python train.py --d_mlp=256 --activation="swiglu" --norm_place="out" --positions="rope" --tie_embeddings=false --parallel_block=false --init_std_up=0.0502 --optimizer="soap_variant" --beta2=0.99 --warmup_steps=76
Each number is 128 + 32 x the weight over its row's rms, rounded and kept within 0 to 255. Layers, rows and columns count from 0. Numbers have three digits each. The size before them is the row's rms in percent of the matrix's.

# up: layer 5 MLP up, 256x128, rms 0.198, rows 93-212, columns 96-127
# down: layer 5 MLP down (transposed), 256x128, rms 0.163, rows 93-212, columns 96-127
# gate: layer 5 MLP gate, 256x128, rms 0.187, rows 94-213, columns 96-127
up93 104:177110099121180113144122122091125094107132194139129122142096117149100152071108141105071210144108
down93 094:165141168079150084209097153113132175133078090094139136140123218137134131155091086117140165060080
gate94 114:149158136144143122111121105124154085126127103183132103094134133121107159140153127134134122116103
up94 111:078109136112107153166161123110163131115121109180136187129091152122122161067131115144151105145173
down94 108:132153161133076165152104155143114168115081093128142157194137107136122139176132089141147174093159
gate95 101:109183087157107201124037120094099137079109139185079107084146074111102151104168123149110141114116
up95 092:093175108114109200192092110066105115150173113197159158129150094141127116108145121132121147078150
down95 098:072134119173156176109103043160153141110147120140158118133129167184139130143136188137100131152108
gate96 097:171156120136130160118133102164130167130074149123143154120155157198065143132131148121162154149081
up96 102:108176156183107116166176076104119167121116201119102153100095138117087137088104193139138212159155
down96 115:147114164107110129133148167144060148115112147171153176146134143162106094155112032063132120107167
gate97 098:165134096150114114133132124126099168125105146126182098137082176101126170121076161145141189128123
up97 098:148139109138064128111167123191115118059139146106087124075101175132094092142104157139084094148147
down97 099:195135080108172127156158122049092136083122128132139081176074111132103152113106087090190130122126
gate98 099:158160135092162092100160141118146169085185130182107154165106117119171087116073141097108074175164
up98 104:128154108132094207140137171128086068157099132067143130175109134122134151104106120191096143135113
down98 105:071066141108139185096109151052117085142146154168101094124150155187122113164127108129119148148096
gate99 094:117086089149147103105089142088167145185102103073147085139138067136091176159163155130123135120192
up99 115:116168153136080132111151166134140178098141106150102128123147147152162129118140055110138146149157
down99 104:108118179119217126133131130087159132101101157144211140173144146139106123194155198092118104132164
gate100 087:091129167114103105153123092146097164095130106122063134077200151109134127121147075122173171097113
up100 077:086198164101087148151115083141108221167136104156114139125200136132123168084142081118165153103164
down100 090:063131121156174148124148138142114145072145178128106120092134160146136145104160119087148130139073
gate101 096:152139112084121103138154104177092147106197140118129178133116102110139151184132169142119112143123
up101 102:180150109075136088123155126065100187075171161105127144137100117123128143143085128126178127132188
down101 086:133212094127172145150104150113078107098181157137152177128104138118174134068149121081121158165152
gate102 121:174155149090102123161140133064151162127148112151118149154090128128139158112191093138119107109144
up102 127:118154097102128146110154185090120143116133123095142093115130129093129127129154128100124207096084
down102 122:123136072087156031088105170098146098119114121157121133164104153101103095113104097133131104130116
gate103 101:079152096141148092148173163113141074108136114158110137088158143082165109148182081137144161037159
up103 107:114112109039128138104152123065061146124179096106152143136133131109154151117187090134122138064150
down103 095:161155116179150085154134131118160127105148095142101206185093112134089158179166167059110148157107
gate104 103:141069118162117106114182144134178117217198154076169078168146159120140126086080136121115110194110
up104 104:107110175135136169118074127155148181057080121163109169131141163147111168113124136109223149125182
down104 108:130140125104096094123093149106168133157133162112079133085134075128106131149182103138161122124178
gate105 101:186111133133121152173097155136109114099149116140108138125134149059146115128106103109140078103143
up105 096:167113108098071138095117158135090139132067094088152162048086094130142167168158098168118093118144
down105 088:074138143123162084158182146114118134120127092162195133102133149093107130142146180103124133135144
gate106 101:147133125128113098136121170130167121079143068056108145076100168125155107119135093108118053140130
up106 101:166153075098141092126175115140154166136150069118136082133115111128149111153079137201113037157103
down106 099:124116121135189038116119142188235148115088097149150119171139225139128174141174148119159117133114
gate107 098:132129108125133075146160075140120102162154170177119080105145123165083157101182095107181124118095
up107 093:124117111160130127185098157096063105161109164098181126113117133070112156205160197086134121106178
down107 097:114156137127098152062140099174179124144163095147118187176176158126120162131146104161123147095129
gate108 098:161155113087148152135137103127126170135132169120132150099138200161128112093170092121130094144057
up108 099:119116070134149128114135125108104197085146092112119136117119102133085099087100107153163078155130
down108 113:094082129113152091116158115109145145054129098118159167160150112097127151126138090106186063130173
gate109 107:066076140109114126162141078115146061113130140131096111105161104100169159152096155126177119194040
up109 101:117071153114110109133152147150134156096065175154121151102116096144152120102189147149151192107160
down109 093:077079085103168117163123177073150127136078129147175169116150109175141122132145133107100078083098
gate110 098:148109120104143153120148112097115135166087113125112095172199112095130106164142138121140080100140
up110 111:105134066129134102084093095168224108120151102103102176076092148115134191072214111093141161143101
down110 097:096081156108117134148130139130102109134126112092131089146135100148109122205089146130131119118091
gate111 097:146163171114163110104109134170119105100113095103105163143114105115157129111142084135098143194091
up111 096:115156202139155081162094174182098106119170174158107096166146136170160167052135133117178107144090
down111 098:156101084111159149181166124138074154102117140083106133118161149122128154149122101147110134124113
gate112 114:136124174179139129114127118106108111109132104144111080110087080163127087158133081183133157166100
up112 130:133183117120066128085118144148156132130149117098075134110106134118179098109161151122142136164112
down112 106:119142163125138095171077063138094111135152077159130132041195089192145124152064131157125161108090
gate113 093:201115165082127129180114072105130080139167145177145097183053121124133099173138159131094118072126
up113 093:109143108143141082163095131176122192104137119067120153107139082170144131170183147196092151120151
down113 094:159174149141103083155163165111173134158108094154125169131207068241109149125219098126147101090142
gate114 106:136147149099089137103135171135090134164129064127146126135124142114126150122135163107114104135084
up114 091:211109136140120183118106099115087055125137133149097158187032116189125144114163146144113149121079
down114 102:164127152118150072092084108134114114139128129136092135167129127098136119096166108095091137178167
gate115 107:092119115121120127088122113120120130096170142105104112096200139144131041106060175110068148121094
up115 100:149134143072158144111157143128105120117108109092058117104136074147042078113125121082101101093109
down115 102:131147103176114160088093123165110081124134197128143147099108141099185131126103089061127130153078
gate116 095:155124155183136141120145145092124138111136121124192157138111159144178101140184177119090076123183
up116 095:099146084117132083109116066112132107172134172178068096106107190135106171116061064126155145086074
down116 098:187136118124085051105186135111123159170185088119150067118135086143133141182076104140123164091152
gate117 085:121134088145077166111182144151090149120175151132138169124123048131122159145101163132077105108147
up117 081:092142115150117149125177137105091143130157125092138148118118069136162108125106141087091107127161
down117 100:063133104121170107147064090112136120099144155064163080099092126149150143119134089125123105183093
gate118 094:061142122148086109109054094101200130165206089139102164121150131173125113070078161100154119092069
up118 088:106145154082154110165183162166153126103131124094169163140095157107128119161130170155131152155137
down118 096:118119132136178102137110122119143128095116095176124133151109125084143107128145050195159192124087
gate119 105:096158145144172194125139155134086148073130083095098103135107149133112102093064160147146183122141
up119 100:093087116167121124095079178145114162122130141100123164100161116115143116136078097062103148207183
down119 089:092120052112141163090149180142085140112159154111172128089092118126162167154113100145119107109161
gate120 101:142184097134118135132152129115127206171115120136141126143144120150122088151173151088071078180074
up120 093:119113119020139139130134098156156103077180115150125095097184144109150094111118131122111118064069
down120 104:118089100146094127130085137169160115191171131118123096109115171110103152113174120140101070147150
gate121 098:124086135145109158128140128121163147131123118130145173082059109094119147134146134103179118102138
up121 094:162100078156179141190133166096103109130124113084128134153142172106127148118142139132142152104097
down121 094:089115164130070138131093124178161142140161053122068142151138101164134176125200086171130100069219
gate122 100:175177120123075089118183161111166147123149188124170119139203110112124151069116143185125135118122
up122 094:084111154131136079121125148191151093175187065142140105127145086127091146143104139174133117076077
down122 099:131100097093142171152111150124139104062048095141154110146116158030122131124069190122103122114107
gate123 103:136069162169118114135157095108131109123142140113134077102135092152109137186164179041098072140120
up123 102:123125134126094112120162124173141127163153090100112095131130132121179162146117124165197124132195
down123 100:151140120046143149101111155141150151077136074193173131106177166134139098103094157118179155033170
gate124 094:132189124092131154098119124106152131182102185116140157102147080152188076136121130166165136101156
up124 093:119152203157068088113140099115131088122129177136166148128089147126115139070184125133055088102130
down124 092:119136117149118111092073137110132124097115141114109120084137134102143110136167148085123179138114
gate125 103:076135049121128087102120128138104079151170097140112183101097158173173075115120153145125138120145
up125 108:140146174166196130135129077158222162121131106184112108117136106166083114155156159110101071075183
down125 097:089105124119157149102091122147101175137122100139169142156115163162107180126140214147144128124085
gate126 110:105123150113104138120201096202149162119080122209122107182138109129118174021118138111190140130068
up126 105:152109095162128154119107178127171050142136181088110111014112134082111091161157144195085101139186
down126 113:134132193116108156143134101125159211084155124133121126137066083113078139187146157144116094161125
gate127 100:126122146156133099145144155090156142119109084122052052156137117129098104172131123087153154098151
up127 103:137144107107155124171135126130135085143153164108139108043079150111065123091109123092102180131155
down127 108:154125171137108129143093164151131138114200091204127146151158119093145125149062130158134133102147
gate128 095:105115117138131162132095122123143098138114168111112108169156071093144139060130088160189109122136
up128 105:152159123170140112116108122151139119116102139142130138088064087149186080111157146061169146142125
down128 098:108175093167146154089164105092108152173082170141113098116121119157176122104105226158161085146118
gate129 098:098115109166103187083116117111122100116181167099106104139081092102080122118154131150104124131109
up129 096:153111144088134119162092128145133138125092147057118124111129121141176187128142110125195104194226
down129 104:065128114053160106127073133105118138179182198174098110165124151160111083131106149112136095096098
gate130 091:088156049176125140133091151137131090172141084133106128053119150104128156168111167147120096122097
up130 104:130160160142104112150047127102094134146148125137110135074120140162164141212130169146141075152148
down130 096:133177075095107131111105095114157173145199124146105165137123147081129146148117137137117152197142
gate131 099:080105154118105115142125123090097083095133108177154138133113133083125098144072143098122194084175
up131 105:140137135093163148118160108122191134092084167119109143146162109155131136137195134188082129169069
down131 086:162073084081098179093064151086152135134125106140131149109106127151166101164142139107106175138140
gate132 091:134120132147092153092121084072105096119171141097167135151125163099142107133052187144161085135150
up132 093:131158146137126124164153163118098108109081126133119161148148104116102130158111102109141102146112
down132 098:139172147160090124105116104087195114110102152129053100136133084123106136109121130140147120108171
gate133 086:081162136151161126136092096144145087163123146163127198108155215061143180073135124104147082109175
up133 082:172063128140114123082148105093137124138118112089101031148087188176066108146187148144120115137094
down133 083:130081147092055131103089100116143082126137110104081145105145094135117132159105089195130106077151
gate134 098:059090110158169173181077169084103107109125123135176114146145139126133154166147116060123095110214
up134 113:073136138117135094134077112144137168116112140165133153179122194069096149163120100164160123101167
down134 104:135143118103113101125123096095122136123101220094220089160181141127128146127162159088095129066047
gate135 107:093147092162120150142137129088143121096112097095184119107132122126065158098105109173158165131147
up135 099:100132161125178077144089115126182192147160140134082123058105171152118119113155108136092152128135
down135 097:136115139167121153153134132096127118185125103117199130248120120099140128091140133088128120093152
gate136 090:125083151114158141141157183110103137082124055144156144188145145166123114162095128110149203145115
up136 102:119109142116139141128154113172123177177124169106140114109153117049111132156162061145074130161153
down136 108:178094180127157113089129142187115154116135062151083098142124096188096101100158126102138166148063
gate137 094:136147123129133116140110145080053095106102054113105141126149097119151105155084115148128134131093
up137 099:121101116058100125132083144163181152163129132123153123114155169139119141124132131148108135134121
down137 103:019171136133094123121107100140128201119171147105088139138174155110099073145049146126131068088158
gate138 103:149112076121146151160122167183091132105145095141199112156113130101162086163156098125119055162073
up138 098:145124152070124124124168089144131101114113144158082140137087107175096043146179173149155135073167
down138 095:153113178097030117186144100125120162142109192071104134143136128145118096127190142139071136119165
gate139 097:149200096101135125116074104105156147102105161140112199114109114112207122089140111153102144128191
up139 101:169079139124161109156127121123139108138068115137080082147176120141132172134138078141093116108111
down139 094:123097098141057142134122072151183151115150109119119160173066144092100160156103145099141126133148
gate140 100:177144058153111170166134121113140134153115145124146112118169150126123148160094138116108132123140
up140 094:076088122110130179119116107125120100098157129102141113100085100137138114164191131115070140169074
down140 074:175107104141087102117116120174130151146128135166140190163179131081106145172053185179145157059211
gate141 099:127115130062159106150122104144059144124114119116128113163141140092133165140141084106144151126139
up141 093:149150103122103140159148093166137168118116152058195225087142198100083192102116127093175139165141
down141 085:124152170168153183109094076178162092142169139122099119182119110163137120137145105183167156106150
gate142 104:111183111140144131127141175058159128142145113160119119066148106105154139125110116120074088178105
up142 111:126175184112165146168132126067140169165119095191164195172103091106110087084130124098133099105088
down142 107:092144120128190158139141147160127145097129171115100161128148081067121111101105160087120112201130
gate143 101:131088218107068126129173109131103151092115148112084068108083148183176100119159163097179143114093
up143 098:120169104127165141151133146152150148123162181160142133176122164129170158108135127088150151150169
down143 105:104130079119164134092116153101163124080166105144170150093146117100126128129123096122142160154159
gate144 106:104191179091134157097110119184100115082104139173127129139183155127123184112120113138106137139173
up144 109:126133156146111135066115137119067125134119120133164110167147114125121160136101122199128101133115
down144 102:150159117119130108093081137145151120107092168140153161084166145124140124100175140126084132200079
gate145 107:137073150102167051101090146145103144155149072124123121110110114193138150130109180100155137117252
up145 100:106128128134133094113132143159135101172066122109160178139195141117193097132151129206157210133153
down145 107:092128123099185132176112107121129081074116171119186124121161118056172163132098102163124187130184
gate146 094:117168145152150173098108145075149179148116152123110145099147062096149061185094153151131147181110
up146 102:087116198152134106132059144102085137142076120132119150111082159125106148107162119176168185119098
down146 110:129124162104184156115169127137043167053097112106113153181128087095134179145092112080133137082075
gate147 094:149105117085156135141131114168127171133132144104149157141161119082194131090136166133153141186167
up147 101:078115133155103082132155101098140171155101113195080178116128103144139160181081166129156164115172
down147 097:176158120116123120173143163072159060105166156151149128165138133118090127102167117157104129157100
gate148 104:134103097108110198096117131112095119172128163124125126103067150132108202121192128095082128141076
up148 099:143085105121130092167161203106103167100144131130124120197134137097141137170103116135144133119161
down148 103:127164073112127137102166118116146137107144103131122138088111153156172120104098190130132118151109
gate149 098:142098098114126175186133156142157082118115113189113193169186106106095100191060124111131100117130
up149 105:143152083135083135110116117114073136172094142039175114127091143126174137117148159113137074171077
down149 085:100093092131083162092128058196153109137158161162060148111091083130133122117093155154116124145156
gate150 087:118150167133107112153157117142140155150118193157102104043124095162122104092133151079155195123186
up150 089:138093091143146138124099116139115085126173059124162194175134139098129128169159104218103127117077
down150 092:177117147060094127139145123072150138171201116091135145193154076119157115139113110155129114106188
gate151 098:137168099166100118107128169123141199182056111164090115117150121109102135129097140130141094110083
up151 097:074109134094135103116101096134106124181151147118065072173083140164155147116118131159163129137121
down151 087:171157115167108096112125123131118195131142174115107109121140053115111149187128131162133124079139
gate152 098:138100115153105146130100175105136182072135183146136092125121084133099094134113106133113152138122
up152 094:097141136136123152137133142160099151019164178117149087128169114138097149133188139132132158197092
down152 093:109120102146164146136103135127143164088112186155129138103110159106212123128125183113131142164046
gate153 095:080153093140134103091179176155124148106112186101150158123153167152084109127091102172143134119142
up153 086:133139160099102100101174104078184158174127206074149140144149161121151137106087156170018061093114
down153 090:112112069070210092171170134203132139135107090114144130162118095152181154126174064063162119138117
gate154 103:097095127153110140112092034122111097155124137140118186147151107179073142141083123130162167151111
up154 104:070120142076120145172137123082141142147147096118127183117077119131135142164134084110063138187151
down154 098:145074082115115137127156136117096135127118154094128035096141113077125096076123176109124164207120
gate155 097:156173126092158144157174135111092215106095100110137153106087100120143151062184105126140084189181
up155 092:160090066148160095161165123115102093134112118152134086095087125112103164091136104099113114100098
down155 090:110080195070082152195126094135096152095178143160119163192120143173080179165107127149136168143136
gate156 092:202091176105130149160127125138170125125141190133048162131116135106116083105102152102124112085143
up156 092:098096128083146121120156126117117124090173142124134153149104131095116058144057124138104076163109
down156 098:068150153140154101124139128167093116134109204098108112138133136129123132156129112155128152109147
gate157 113:177116185125143139087096154161089120119105148133125142099129174136128191128123155113081115108168
up157 111:129187124157100106086138136123158029117101117118167130120088094132184137136110138098089119116116
down157 098:160152154078064113130154148108116098139179139116121161124147094144094211144164142133103080072138
gate158 108:120122105068143149126180101149138125127119083208105120102069144092121115150083075109157118105101
up158 108:152072132105156142122149191140094144100121170157144153109088136155126159075107144155110104091106
down158 101:085160113111102121164128139124146128084105207127189075129149124136092119087157123151160119167126
gate159 096:150139132085093156129127147110204175087113107095117092141122093160077087109086155155150170115078
up159 094:114193147128120151143101104108127148106105100143148076123145135144106057086117137137148125080129
down159 096:148152171121132157182145106195103113131124176103107136198159077137127105097169120113140155125175
gate160 092:134141127078084140096150123128144125133119093110167233130122131089168150176122112128142137122156
up160 129:120096116130129126143142122100189106100125082093159191151135120151135131141140087124163085145143
down160 119:138106161057099151107130115111144136121140101105127169189190155119196122148122037143160088122184
gate161 095:122143100126089132143126121134143118104110169144099125111144104093097120115180130070106114181181
up161 093:135135102195108105139173175181183143104065147169119171134177085147171146154101166103155159174162
down161 097:098145157130122120124148045133170158132087166143113111108156086151117077112085187148166120146157
gate162 103:146143128059147114103104138105104124076135138143103074183140142139101036090152111165108123123131
up162 099:141099119092139108093138115117102094133137121124158118165167069161133100088111134130120139082097
down162 098:143155149131127117134176092174155130118087143166100153024146185150148116159125105099139149091194
gate163 111:123095115148113121165152148107120119128156112114076138093127133095101121131165113152169112147089
up163 098:175110094136110107127091144131119156161141108104175078146111149121086152102138089132074148223167
down163 101:112156150067181133144115019126126108138140113104172092154153117139104169109132142088156174138068
gate164 100:071165100196111110110152113080128128086196122137178134127104187096183118094149109128090107085136
up164 105:154115153096208142158129094083110165144120123165168125185056103077126152129155140181074099090094
down164 088:127143149171129143076124131147145098128144132121048174118131111198069089130108163183137129067102
gate165 102:161169112077078137148168164173136091114146114165117060156112108133109138138128106153150133128161
up165 090:109127125119134150146095127164086114167101081134142152139079175145123153125157174109112088118068
down165 091:064161147131149067080109173087152134062147104113127084147171149151151123172132129105128115090107
gate166 107:136103144056164106068121159105133164088147119138096119077118090084155111123146098162104135106148
up166 102:156131135187107160178109137099127132142079126150120118187126147149124149146150124134113132161168
down166 103:118069146179094110174128148074160138157082036112137100138164109148071162120142138117124116133178
gate167 110:088157100184133178124156149129137183127099146127148124111069153159133161111175172107112111085116
up167 110:097132109157114146132123087128108120120136129112110151146131127124140148098123132129065137120191
down167 114:112116108168105140073113077142152146147119150094105173105135120198141050116062166138122130121121
gate168 094:139191178108098127130138118097152165152143139131081085071156152177118167085137081145129050147107
up168 105:105152183108131191132152121098141156120135113133098127090109120176140205116085126195183116147094
down168 095:221116092140170114185150198114161109141118164141168138112165119077098106113149123082075134137178
gate169 099:114176153158162106138130108060078157093116147126141161186074122137080112141108157106112141152161
up169 102:108139087103171142214201131169101122097144128141118185107163167102096106111100138104140135121145
down169 092:115147128160163100114102110072089135147079134111152095155118147168129092159145121115166056109149
gate170 095:150147133142106148102147179113093151121120101112156068179187131184058148067059092115100117113136
up170 102:107228123092135122175143110166146128104078147098110180182094140168188152184154127122106132101102
down170 104:090084186175174074161152092092108132112133100197141118128076120174087148128120174166087115139182
gate171 104:111116140110113138141131135099131175144184107129167146064106078148132136164151127138131100166118
up171 103:115115134127142116160147144157106144190149111186174117173105155075144117153077102147142110100108
down171 111:110167173146168130141140136092140169173137137112091076068140127116135162098184130097170079121144
gate172 110:188105109152082086116162143097124152063104098115100176127076147126121139150155123179101131089158
up172 099:111099142174110119134137107127138135159186098084156076097097105144149160152140116091134109161070
down172 090:178082133054125138081106081111120158159104185096089150123141116112104103134140114117115146134172
gate173 100:122130147106086110206184139116123121176107083145107185137146164078195126159122080099189203164091
up173 107:120080142125195136104082131127154137154156164091137113122091064105083112166189146208086079149133
down173 107:148121123127073116051109185124135124129199115141140131162081112073097122112118113148159105120145
gate174 105:166140043141117142107149170109115164098190158164130121139131137126138131099112119100148149186106
up174 129:072132095138151184146066128125138106096210170106132063127184131168138095164127122081170138073151
down174 128:174096129096151111166085137144104118153151156182117141172158109115143151123116132163074108131095
gate175 095:134165099124142106129091138148104061098123128138172075124116165115136092130111130156135148118116
up175 098:073096140141148101137069110121179139103142121149160093157088144124072140131143076187109114176162
down175 098:125184131170142118159131131169092174117125107170170161155173139164143149160190146105111153118138
gate176 094:092151149124146092064139177144101118118111112125165150143154091121136120121072114115151141066129
up176 096:145076154110181095164119072138096125087145121095081096110116114066146118127216153111132182132107
down176 081:203146090131114130075134159088110135127105151133111128188181079117136124161099102188142188101176
gate177 097:133141118102153079142142172116141114165081112180120153161194171135165159132090150114120166083154
up177 103:140140106174131097156082121091096128144125120117177157108135098150072158135120113162130160152184
down177 098:115095150113193123067055120173181142086131128130164106108110103084133127117123118056104177127081
gate178 095:075169162097060139151141100098092188106132152139148139127175056076153095183131121119146151151154
up178 084:092153148087095134158165119108144116106159161115230090123147131071127149188146113123110161175076
down178 077:086123130156107087126150155122141159124139133119146135154141237158168150135145195068133130215098
gate179 093:164163164124088150135159157098097148149113153154094106163128114060099090154125117145135069102085
up179 085:169161157113109130107194105094085116176103124156066100140129117076059122117134104130150074071082
down179 087:100122120130164103139166153130149150085091154104110106112106185095147112095112130079126136169098
gate180 098:133192095131110121113074149133129156153109127133106144081088090107128098153106161136122118124158
up180 095:143146126128122099101150088096112132171084079155102185107082164112139133112135142069092117136153
down180 108:127120138149136169186111145120197106084171121114154107132150143114145156173138135173103054105136
gate181 095:114102138102159081162103170128098166107086159182061152152109166134110180202140119155104086152137
up181 090:107130151111076217139055160158089113135123105123150123175123147153090189166153113074149071153128
down181 100:082143155116125095077170113145085145132144190136148139159110125119179097177135131142121071169101
gate182 097:149198155166100096066124127124123106053141147143093118125145136118107173105215104064105116118110
up182 089:122141142087092140115133141126150178129086156124164121112123122152100186081152113133107103154081
down182 083:164108078086130120157163173176142111110139090137124099163169150077165146147140085142134143091166
gate183 105:142088151157081164118133167096175137150132094185138112164157148130137183072089103145136131150126
up183 092:200163083159191161076151155095135095093140143129125148129139095096107137202154206113151088131094
down183 098:169090120115077105094141138153159067113134107162153130118148160160139079120116134197078101120151
gate184 090:141155117091113095042143138134110144111136161113170170083128142124095211112126118102131124114109
up184 087:141135171059098205089082168159136184151134108120150175110122096155117206120132106191118163080125
down184 087:141094072156084131183115174092121192113088125153166168107122142133120121157147180117136112122138
gate185 095:145115126124094130161105079115122170161140109191093154158169148075147128097174095111106130150115
up185 084:110148132122165166189144126136177094153114163181148070123116099108128114121066179140167139158102
down185 097:078144116169137164124103082135075192183186117127142062107175140148079130052082238166057102148138
gate186 105:123152097143114147128142115167193147107125140161073118141165116128083121119120081117130176163174
up186 113:098107083141158127125135087115176134109140131072109052157148119109114119129091151134113078139080
down186 099:056078188073125115095097122140148164163163152120115177110150129143150076089096087154085088147147
gate187 103:156149141111154102180102095104099188083142163184134125171094118124161099134123129115096144077118
up187 094:186145146144132102074129111195112132193136097199076115170130112166163118138159154121124158164123
down187 097:158153103126133120188155131137124100130103077125159121081155183119115139155158079084120072079135
gate188 114:133158111198137136131182073058142091159165084084124132161046086075132108126137133134116123136130
up188 110:151104177071099145166116157173125137169095151177044128125157121145119181130162151116115149102148
down188 110:132127164079095123140133147100111119174179125071056163060150163114130138140136135140143122107166
gate189 102:118122045175116088084175155155180076137163174128094102126093104118175164164147160129114169073135
up189 109:089067097090136106134076217133154074196131199162127109149109106137171154144177146153120150115115
down189 092:112176123134146073153147099117140173067162137107139097174095143138104143102085056164171125107108
gate190 096:094184121144079161153148122129074169107110206151144144196123178186115095125095136144112116184132
up190 090:124108178134193074118107096117189085160120145180122068092089095114155114175168163124114184092223
down190 094:152113168119087117131144106120088127167121068137128130152156065122133095156079118200154117117156
gate191 108:125173132163157086101138145137126136117142119136059088109161153116124174083112141095191144135107
up191 108:164159121155158158131077145167126094129130082141174069125123067194187142121146103127149143162211
down191 110:176107128105140102202149073063098128146153092155181122117084134172121105124187107088110092165130
gate192 107:070119101164079181098144123103083130151089190145135113133110123102138102125128115082111104087176
up192 099:147157151105170092183125139101146131109125102101071104129140146130128122125166048147118134151083
down192 102:141146165125079135166062170108120172109137079150112084182144102139108189153102113153148095075138
gate193 101:085115066103085120112110155122114134135126108174151157120129161129162115138144142087089100108155
up193 094:169105145113139115136122107096156117088096173153081129072172141050157119156167144108103169114148
down193 106:146130124080131120076098134120142109125111061104143066151132101157089099113165144174109139113119
gate194 098:117159098079126067118167222128099110142131114101154179122205151134127116114128082103159182077147
up194 101:107132064139103133145161065154165168154105147180105163177151124143135151090143096142128118156118
down194 105:105166163164163089113148140128160142151141191155147102116132142144148111144150073113113144092131
gate195 098:089139088136156179153144112124146126135178134105088103136145045114154081172140128162079167156154
up195 106:114173133199145107097147171167139128130087128110140125115124100175144092131159106156129068139076
down195 116:108131174148100136165100112174137096172185132077137180120149060125115110099111098138174142160159
gate196 097:069114101071111197123173164139118144139134064141074118144166114074160116146136105120096119139123
up196 097:122104158174117124165102109167129123134162122075129126111129094146071210114145096089192172139112
down196 095:181122134138121080109153096105117161122160115067146111080135097106154052130107096126135059153127
gate197 101:093131091107075097127085146148114159134096122141130143109139172085127167117103168172160075157085
up197 088:081126135115171171176143165119073117133149134117147095138120101125094175117155116133087151138129
down197 088:114102129118140142090179137087054132132094162159178144177145133129137151149105157130163186157167
gate198 103:138165120175102125105085149128125145133125107137096156154112143078117138102119134153076123195077
up198 108:126127187149150126052105170105155152075129093106081142139098089172105140076082137152076171155138
down198 094:066089144134135136133047110102098144116087140086128115094172164099093116133183118142109113109128
gate199 106:069142131155093181074147140136101144185076116120108107136124156120150177114208158154111178123103
up199 105:120115133109114151125112179072068161111098129148128099128123110126155173192154101076164116113115
down199 099:145134156125085119146105122107151146109127180142185093129081093106110161134137166163136093143205
gate200 099:183090095115178171171087144106144142106174170107145098079147119156187113124087134140190089113176
up200 109:140115176168093082088138131185139065116106127152093118147139122076097144112150136146091159075115
down200 106:119105150129136128158113148116104161112141120158123125103121099076148143166128198127129096164153
gate201 098:096139150058115127160076143184066118098131112178139145119116104131086122035165089124132121154101
up201 093:169095107164170135160075114099106145147142116196128168100144139101144135100123112110085124152164
down201 101:175189128145082188156100142092128164236177086151100167101153118163186141124112113162121133104130
gate202 095:117099186141097141140103153130069069105127194139129172104092136117110170115115163087118141086105
up202 082:140164106103139117151107101138140110109182159124152161128123113143113199149113132128089146133181
down202 092:064133146147135124099073164129136118130113167099091111144110178088138140078128131100137081158077
gate203 098:155101135154069154108108098161129092163091134200110150144092153099116171097119167107075109144101
up203 096:131156129116131130149007120122102125087157089108162090124129171202095158095143120096088107107089
down203 110:114085139129178133141145062134177114139179112158070171208154176105148112176147117125141164084127
gate204 095:106053178131168141144152141134173115111204129162137132106179101146143163163222110137086111088117
up204 081:148104078130139105153135111107162129047105143095077092157194126118147072124106140101093101139138
down204 102:105146120133113111101118167097110144077170117170122130080125104179169118094173121201098122084189
gate205 105:136096134099150136147125097088146166192152162197137148110093104108144047110206107149101129164111
up205 096:141173201141124135153102112145172093126120129166138087175091137162109158124115136079134091100107
down205 111:137082152103088118163101150109120162158096101130104124124160185138145078077125158111132156158115
gate206 104:104111174058175164145157108148140139158103182079137135146168110143112099101126084118143110163126
up206 097:138146097145104099115143079092163153096066166089125140106222124124110140155136130092144155077165
down206 100:175109133172149079056132078107133079113085130128126127115145076151126113137154085097138106162109
gate207 085:151094131165119109151120111116067205141055114148163133123208112152136150127102104117095132125151
up207 088:102134134138120154089138131089108143123070140163128092150161195145072132111158096143113100125099
down207 099:129174142143139106149124166187130109118129159156153117135136123130147095137149013070152158178103
gate208 105:150108099096080100150115115074127099179128089160063133128079161079159129194166107119116009127141
up208 100:114146134061027150131115136099131133124103142075090106127115156103079137182146167124067132123108
down208 094:095107155105117107170108109118115150140086082148034148233101164158116122175118093116089087100120
gate209 097:146100165137095153139146142162104155157165186130126193157080113128065095105114162104135149150113
up209 111:154127103167119093132137123078177085133103108135103035102145146167180129162160092139167103127118
down209 085:127036082094133150063097090103122117109154089188145122095118062113136071140100170147077077091174
gate210 099:110178130196172101115138112129096126172188164090154120168141138143172137140109117107152096146147
up210 101:133115114079073162168129075172149103033103127201152140086143113074094127138165132098120161157096
down210 089:100073149144110141090126127127147139121172132185077145160100095111108098085088100150150115191129
gate211 085:089078133146148173138082187141164117148178113109189160148180095136121155133143138120133097085070
up211 088:093079100159093152099136199140149074168155093167191180134136098123117098152135160136118124150090
down211 093:118156110167191093181143138131067206084104114138131086112158173117163157165136096078154155124085
gate212 104:129093103099134138116121103161117068173161143164132108168125126136087132177128137132105112171114
up212 097:175150173142101191111149149111175111107130091140168100120189172131098129093132120122136198122115
down212 099:139106137115105143146151127140129152118107071153117134142204079132175146157112076186071177063150
gate213 098:224098169120124124108184166108159183094123081195132144135081109156127089111101177117125075190088